{"num_attention_heads": 4, "num_key_value_heads": 4, "head_dim": 32, "rope_fraction": 1.0, "attn_scale": 0.177, "bias": "none", "tie_word_embeddings": false, "init_std_o": 0.0104, "optimizer": "adamw", "lr_head": 0.0069, "max_grad_norm": 1.0, "warmup_steps": 583, "decay_fraction": 0.738, "decay_shape": "linear"}
Each number is 500 + 40 x the weight over its row's rms, rounded and kept within 0 to 999. Layers, rows and columns count from 0. Numbers have three digits each. The size before them is the row's rms in percent of the matrix's.

# layer 3 MLP up, 320x128, rms 0.178, rows 287-303, columns 0-127
093:516473496437572529469508467480479497460486464524540525488493577505460511521521464452539521409512516437513535484480473516482535415527498526447527415498507465441517511506454497493515463447497523544392481497554456505433518448440466541530477511449560482493481522562559455489506499415489490523530544534565546499505451511439380496485511464502531530491484430511561524466596454526482466557491
101:496473464458503601497435548431543475495597540496487403544541535502469441470508527529586504513431537509464470527501510484471471507492535535439471426537495498539463510550506495496526480496496490548528464519421465479490542474539537555463480455491467555458416495463585511474517492517509504506524446462494521458485449472471521558514583506507484487518570500544472500552521590451496604496537
093:522533469533477501444473498453468495523519499512456527531485512424466537565498546488451441404483561490459574524473472532464451558537520531498509503485505494505512605440529484554513513500520561500480516431510495477503416479568451407489441587540545585548423491458450519479469447518494536531474512526481561511480498521469504534467539463442518573516449503442499486557567473512512489467460
101:526460515446529533556516477392593550469575542516494478528552504548489510536462500462467446501452455466442486484489500523518533512496518495544473496472527564537521523519541503544483520513499493420524458484447539499556458490499504397451442459572502531493486510509515494516494424504502379485526554453446520501504515430543544504539491428544526464466540517496533494439482472471533595478419
103:520507466471569503524498501540470501534473475453506488470467524580435502474485498509505503481450571503511482539499441521548492441545462468468509543428465460518515525515539511511497456492556484522488562548454528427452472508471509496500511514475597417471511522527534560586462459488450507573451486532505572467561482531538466450509567528540462414548570458454521562530533485439464593521553
110:542457502484575501538516505476506518495500496631485506443441464515538514474492479526560531564515474465506485585506503529461554437501536489512463604466489468517491457474485535473571509500563483458463550512584483480493492520523596432467478473515473477512497437436457506499538473522526424496540485505463483561552528448493508446533530504479509560541595473522539451569429473500481540457531
097:575484513504505489451508510504468549475490581557563466500490529461518420516522527511557537458492497489486540513489489541495485532484480526531526427468498553525494526557540481460512510493530503503528526463475478429506507466543476495513527555451444491584428549459488471454500545469587513522527421562502572485523506465503491461526555544512506508556519482420499555608628515437523498447576
103:524495518494561567533467546566518444497551523498530527495514574474538573445477530454529514459481508517590616423426489458496576461519489522522525509500414551543469474496494513516526455466503536521500481558452481480524435498483535494538449490544442463489480472430446468561465492464499467478512511520466499503535508471522461444549531510511425522402502519562483524488415538454457540457496
097:471469514495489521454429470495527584509459456602517493539457494512439433546509522506504448497480532470485450482473516384479472514522523495476565485521509561502545576527510532428549578478508572536492491522413469484544557494440548522452521497487470547466429478540508497391528483439495456462481547537580516484480500497544482497485497469448554448460505457458511558514493501443491472479520
103:467461535395460471538489486508508529490563482483564534534539509563476469539504485482470479530469549497396513489506476549555496539478476545453490479511527478500562536468443505501452557551468481434493476501544536488463441475536468475553531502545464460530449517438480460499510526420467598493453458477528581442492487522461588499565523517510452473476454506416514486508530499467475471391449
093:513483588459531466487536536486520478510494544452499528492443540485504515491520490444493469439517487475406513423539511588433516523512401601499448476492445495447457399466448481520430479542504522546505531474486515478546517484509458526504603492450496569482496447478485487504443470493521501428476476468468520449456567512439539465553503463524468466485499506536520474465538485542430492451444
103:483536497480590503530497481516512484456523418484491584487479582496473494432450467538476507519489521552495480534519492520452455469567508510497485507537516479440539505443408530454472464478460433484494426463562449487465497480441514517495485546474456420492517547504508511453458405458457492538548563442503507403559504499607428525509506507476481515436515537477493512515478478429434487528517
102:576444460520577467528507513478490487520449473485405436530479550499556446520586591586501518462516515522561458484488503492532494483546461477518508516488517411543440442500458560519479514520497505522536495498448488448453465500440482506547554480564483551502492425513442548459492545521477569488451488484560508571505501493524522474441480475532495522468538509462519599578467512460553538521484
093:498491525594385574497467458515506513497515516410519520547549535557507439494447522464492586506461544536433545573547503522542509452535475511514500475532487474543504485543499496429469471524486414543467556519497505467518455561440500501485477567521494486545505506498437542591512566510566513476461515536460457513501533521538485560492433511491489494477596500546490467491548559469554499528477
098:496449520508532444454519453457554548485422447521523471478552546488476469502492612520511530535509470519468478490546456495504517551483517569438501448531505583520506498428538519464478552592509511461499525502504475480474490561575502516540481467570578449499538511496433503414577512462527473515462460542422534525459548470497498511502491515521497584444554523416473473501525502434501445479522
093:544554489511404472505616484579439535488514467516445453493567510512481528529462465514534543453489473518537509590512527494519483550434516395461506548434517556541497474476480457535506427516482489545540518506537472571473603545493504550494529468468508486506495458585488524524480579518510453509511492516541483517507542562548459458570491473513503510477477538513518455531516555560536469471552
093:532453429478488538485476586489510500570490517463481519545527462510511507546430504459477523428511492584459476471582467529530481470594441518509525511531471490525536516466488532612518552563472493485446508478507489480502499497475526515462483564518481490441456471459463499538419467516578463522524527436402559482490523536529471542488526522478479427474543488508475489588577467547424526478504
# layer 3 MLP down (transposed), 320x128, rms 0.177, rows 287-303, columns 0-127
096:448513481549481479459547519497478525514530456481494502546540445516395591450567482505545456395548453520524509496527507556504464547536489497532500536510550482505530513496496483505522468514551465554470524402487500448529581432528490554451498528543485532590492472600474411523523452476493507414534480504459526504496500516437458509514504505499524491506506502441478474537564432515532461543422
103:475499399505489553498550473535468482457522480537491543504545473513478498466474607528473534510499496397504491537510539454480479425476448447443503497525481469476512518475509472499548523557517481457430479509504470484500554457568501525539546532399551510513496564557548461489546524500526513499528501504531508412502464429554502534534547645538503550494491485485416497500522487522542576493528
092:558475465515541531467541521451473545473536466531562546526491509522577517501436424521527480420507506461548440446483444527523482439464501453447453445426492538506457494534453506469505497503512403553529439473583502500503446587532395578510502494422570517518540542473523471523503477520499521530448498496476507485562502486500552415459472481496484450531458490529467563496471480455495506497476
101:559491460541534512593536444524510467509517501543574495524517464461515551523471521494437535453512488518482427522438527453475476528439576472462500518496585552473508540570467493485504484443541561456485530485538497547526456525516437506452555540491540532583437505440587488485437553519537511504498531520529455536539532510536512492498546526542494484554484374499513477507518465428545535501559
103:509497483437604580473549449493538487551489425504447507527554449563514527460454502576519507418500565490449493501442545494442489500499583590482505474501473533513549499433480474461519488468461537531476488606496508457486473550452499452546541499491552445446497484475488468463470508567477576504479590497421510499521465480498503501519567514520551497475498442486438515520481512503475543460497
108:441528506540582498510553543498488456553480506487503481529550452448485463495480474524425476531534529520458621497525548480508480507479509471518496562510439501523466498542433524439492491491482530480572534467539505482475515544551558547440471482485521576601530503431479398493513490477522433515464532471527437534520484440457485478539477487511601564493465506499516414554469570501547491504500
101:538484509447545551532533506523559528490471509524490456507512473446498514501498557521470445610505439514541488541553501472537567489539486509491421512406478508526542475547527534468447488462483503575497506569526524437513458535493513497418405471522526504624482498480505431506551533516508514388459482470458467437468495499476482371504485533502521469510492490475489541479505447523474468503504
102:448455499492507503479519432482506561546499526439493483495377532533450469509507551545489538556470491506486515436466506505524532481512538448546492584453511524510529489575439495546475506492522474547547557416479479437542493495533551502495565446507482501621462500547467579521401510563500532502417568481508513425518492522526507531508462493505473492507496457504440483493499530534597489496485
099:419457539491506508517534485509528511551490491541543514508502513545475461487535450507538489499479478488458517450482546489469520459500516490509517499472497484493420551487483557453615497505477592608498465479495498488518490517507520561455541416488481451519504473426573466464538506441568494593487535461543479474473506557470518468506500454463507531469623556521595471500437483471557525448551
106:528508448491497491489468497481561522531457438492405474549547477569459502454562535496494499515526591446503483507469495466490506541509481556513482439533534552525548513470508534459505516502492512541476471494481518505513508467480460511627533599553478463537555527508405582483473566446516516440490474499498610532545524487518501485494549615498557503428535501463473560479509490503543519525500
095:471502484517489450503480496483445484479544513509537466468495501522499433599483448464520410428500513582473506512526549479415471543504419503469496468484472551484467427514483486531637520523511530528502462548504516591515487520498599556458544466498481511542485514545579581479510508445535590501461482484486555477479494494440473448479447513496514463498509487518448536495534487457547436514478
103:486475467513495528556502523521502500532527492498519519556516521521451488538479491491528521534528500522520548444542538545484540594403449486502419480490517519456440585506491521518383467432464509543459517448533497511487503500497501538478499461492527463692505510506466484511496568480470517526550475561496534462572505494458521549540524516453544499435510516454553445491511553460502443494536
100:560467450569438500539506554609537470509471493524482512555499538426477498466572520545535417516469473503508537502529547538536500490456497447468494481543472453499521446505482517428580520456573563523521505552540439489520506484437499534489483497533549508460473518450477537529419511501482573448524440491458522495513444505492462586519494433593568547529483537470509452439515493529500530471515
099:526506509552549544513412476548461561492460525463505517530554522567450453458455521438510558461546501526506507537497500502497579494498522524517474524459490513516478549510483503474421507428538476471498475518503503457475479486530406519457516505474501520598496523442525527511511509566596539559515478520474504595459539570529553548524474418506504448535523448477464509524521546430448400514554
102:559470537471538532473514544555524498469437475540491478515519509480429457471489481528493497502484551483479505550500494559503553494532493503519510465525471460507589539521558455505565476513437477534454509548485516490499453545507527525515438512481534489656463570475496498527533556479489475454496475490474501459480435507512534537577607636496519482491466515468535505538548600524496453504558
093:544519567526528520534406568496516540518469531537502553548470506477432473515491498499509480467481553500525480501534492475546543523505465623479480462519511499495581511496489506502461445513510534504429535479435519535472475504491506490466519435522497499294443468523553493413509466492513455499515489505473567522483510547457519523504491450476510521577461509497473504592566466505502502509499
097:540500481525505416499466487428575516515487466527489511468531505463528526594489537469511586466497479500496504414514478491537485472520449449517463536447503523548462466437550547506474541553536485492520534522488466519494473492471480529515483495515456487656469536475515530473439610479569533543526571525517523533535555520435538518475553490542506559502525503548453448432519537534473555478451
# layer 3 MLP gate, 320x128, rms 0.185, rows 288-304, columns 0-127
093:529475573546487527452509468499542523546502518485476477508530529480506490385573548425581428513515537518527485474523461507446447445498497483533515449488482513445523520482466517493514550467526471592485410484563393473518518529539478546471534502449490558440519546482533424516512475508548583582521494598482542489492456483465513516522497487507435477492550455499507455482484447480475565485486
093:468514483482494541543440499578522506543486451505447530581439517443588495475484515574490565476519453486459467507557492472507539466504471570458542498424396543535504531468475533500523472505552533519461498466477501478554509614422444509482507521522571474523470520473405497507550490550564513485580467514491481508538548489574449509496518441537501503455508441519493519465482553517447494489531
100:402521536512537551494480437445531506399399492487487466493464524545504501512466490483453510515541522524508475486404460489498509474531529461532481491520531595472449509510468529461484539461500454477522508538505486510477498439431529460445530452575534394494513470476494532468468499496459499572518548511502487454530423476553492524434465455538445492495585473553469439462463498468516593464514
109:485519531513520527514550409538442504564527547476415563459487482425477499498449518492564467397483470512449463514538466499491485540513446482437517520505409497564486528522537517458516482477488470549537488454468533515533517501476485549483497522473535500470453510568491470577476464506472489593493502486521510478457546544550465446494542451561427386497542462481560518496544517513499508417560
105:456470503501585554507424534498498456411496507525445483497446469415473556517429439454496457512516507524526499497463429469444531519488506532539509501493435436472519534506432510602514498527479522466420522520496461492515414475488522422439547456511448505542524507471406553451477496536456478426552527522504464505521604492492515507451496465524524479506484445489515475467466458522483542494446
101:529495468609510508474558458503486485551518475472517503549419555499472451496461576523486520405540563497487428462498479512460464511490447563541506425492445573535477422465524417554538455520586541482543525467435504488555497479472453471478499486502533502512449561519449509510488558518523524541469484534449444458453579514507510528505511481526464548458561508481434502435524497520548488467505
102:529531415557485520593488567541468525509521482517472541551494510422500543466502525525499498514479492496488510444509467530520467474528407530499537458479527485506473480481446453416513488480552523499564528495463474472601459490464521471497451437593438522477455450500495447545472492442583492474490493476483461452530488524460451473497481459548396473501536514538579528550454535498421519493570
100:532506423524529493469517508417490531477487495411495550526506519543490432385584510445479502448477555471512402548508432488483477507463524502479462457510521446515510466480529501479480407517564427453497476463527436485472500522496533499488524522465425547489475529471416521514543539515502512505472456438464484461481514464526505540507454506603496528554478477527503502525595408537486469500507
098:489442543470519494482503428488522574474516525542526500515496496483562565497482471515498483479571527494559467444457462477479596496423475566420508507579520524478546505449535508481482534413499422529484470530522502467515487426554485453524558502493457485517490498523494480501419485455499528485535536459445485435504605489512500557431503425477487448421487405493469476500427498457496494530485
093:480435537500460477549550534505537483535563518516482545610503504513485543543449484535506420491516465517490527444559488505427528464557506527513453526405531551445489480439482439488451466550495533525552527425574509533495449562530423509458545462505398521480531458561521505466449440488505552474487446398475547483522554521484536491487496492499466518467508486450548496481471520513487546468502
104:495473466491523525526468469499447596465403482563559436472532530575436467470468438495539488512460577502559583488549455521478507436502536503531554462519555555484495485476468424486484529456519553537493489487529458502578540466481447459524500495560482491513511553501512500437449453493548559514515500432530511423501539452523494503536464430443474495448420524488544481534555491447479505514508
101:505458455624526533449426540495481499515510494476491456511453507524571518485546510540505533563537487477488492548522452543536431514482504472470560524497534476508526403489430465508550444544481501504481524497477446566444503533513441467488482433562554505438448511485553493534564547528551528454480462522488547575542469518446540455474543505475451513457516496485543548535409548521509519512588
095:491512524515481404558510461504543498504472503517523430436542444513466519552529477466502432496471581447506475450602484471499425506473518527473512466509557494525480453484510549574508499499555553582538485471521484558529487456464469411493470438530520500467543446515544493494530548416477472451462508468552498527555494501489518490467549494499462540410468485464544471558469514562597522492553
100:515530552450544557489443544505447516459443529453493396472476543538492478544452520486508489454449467495455563466530440549499542596517550526480496447494501525553516534454541448481510545499550461483498483446569481438481498463446485540514512466477446539555499513469407457474517534452519519497523446527421512515478557411546498460506429514530476536415451469522502469481535506495488492445562
098:463506521542481513519485554497526412485464549517533527567488414460505492496524522474547488573470529550480462479547453438444513458533499537468526437508506484528533497431491541442484530508421511466530493501553479495547540474490474416390430540476532569511439544515506530494495457462536508482491480466496500532424522472472491486483525598555440494516581450514454480467540580498509557559535
096:517422500548516537488497440406470486504547511530506470548489460449440477527481513473489492457518531504511521515510449525527478498504562512468527578483503495510487520500479556523519478582451562550536528445586401548486442459523542491485487492522547510520511474463586499507453487470567430444450472501539507492511588457558509579423518522453459413433532493521525532517537525561467473453475
106:501483450537470503491484485525432468514491498442441473517451550588494516482515548471521531543514471545493527503437445513473506459481517436433505465501598428609498512528471552464502495462503413502477514435542500485437427490416481499538532458484509528444504516500467547569571491560478542517445492504507523447495425513494525491474506499563431521484547510545545473534448401505501443517494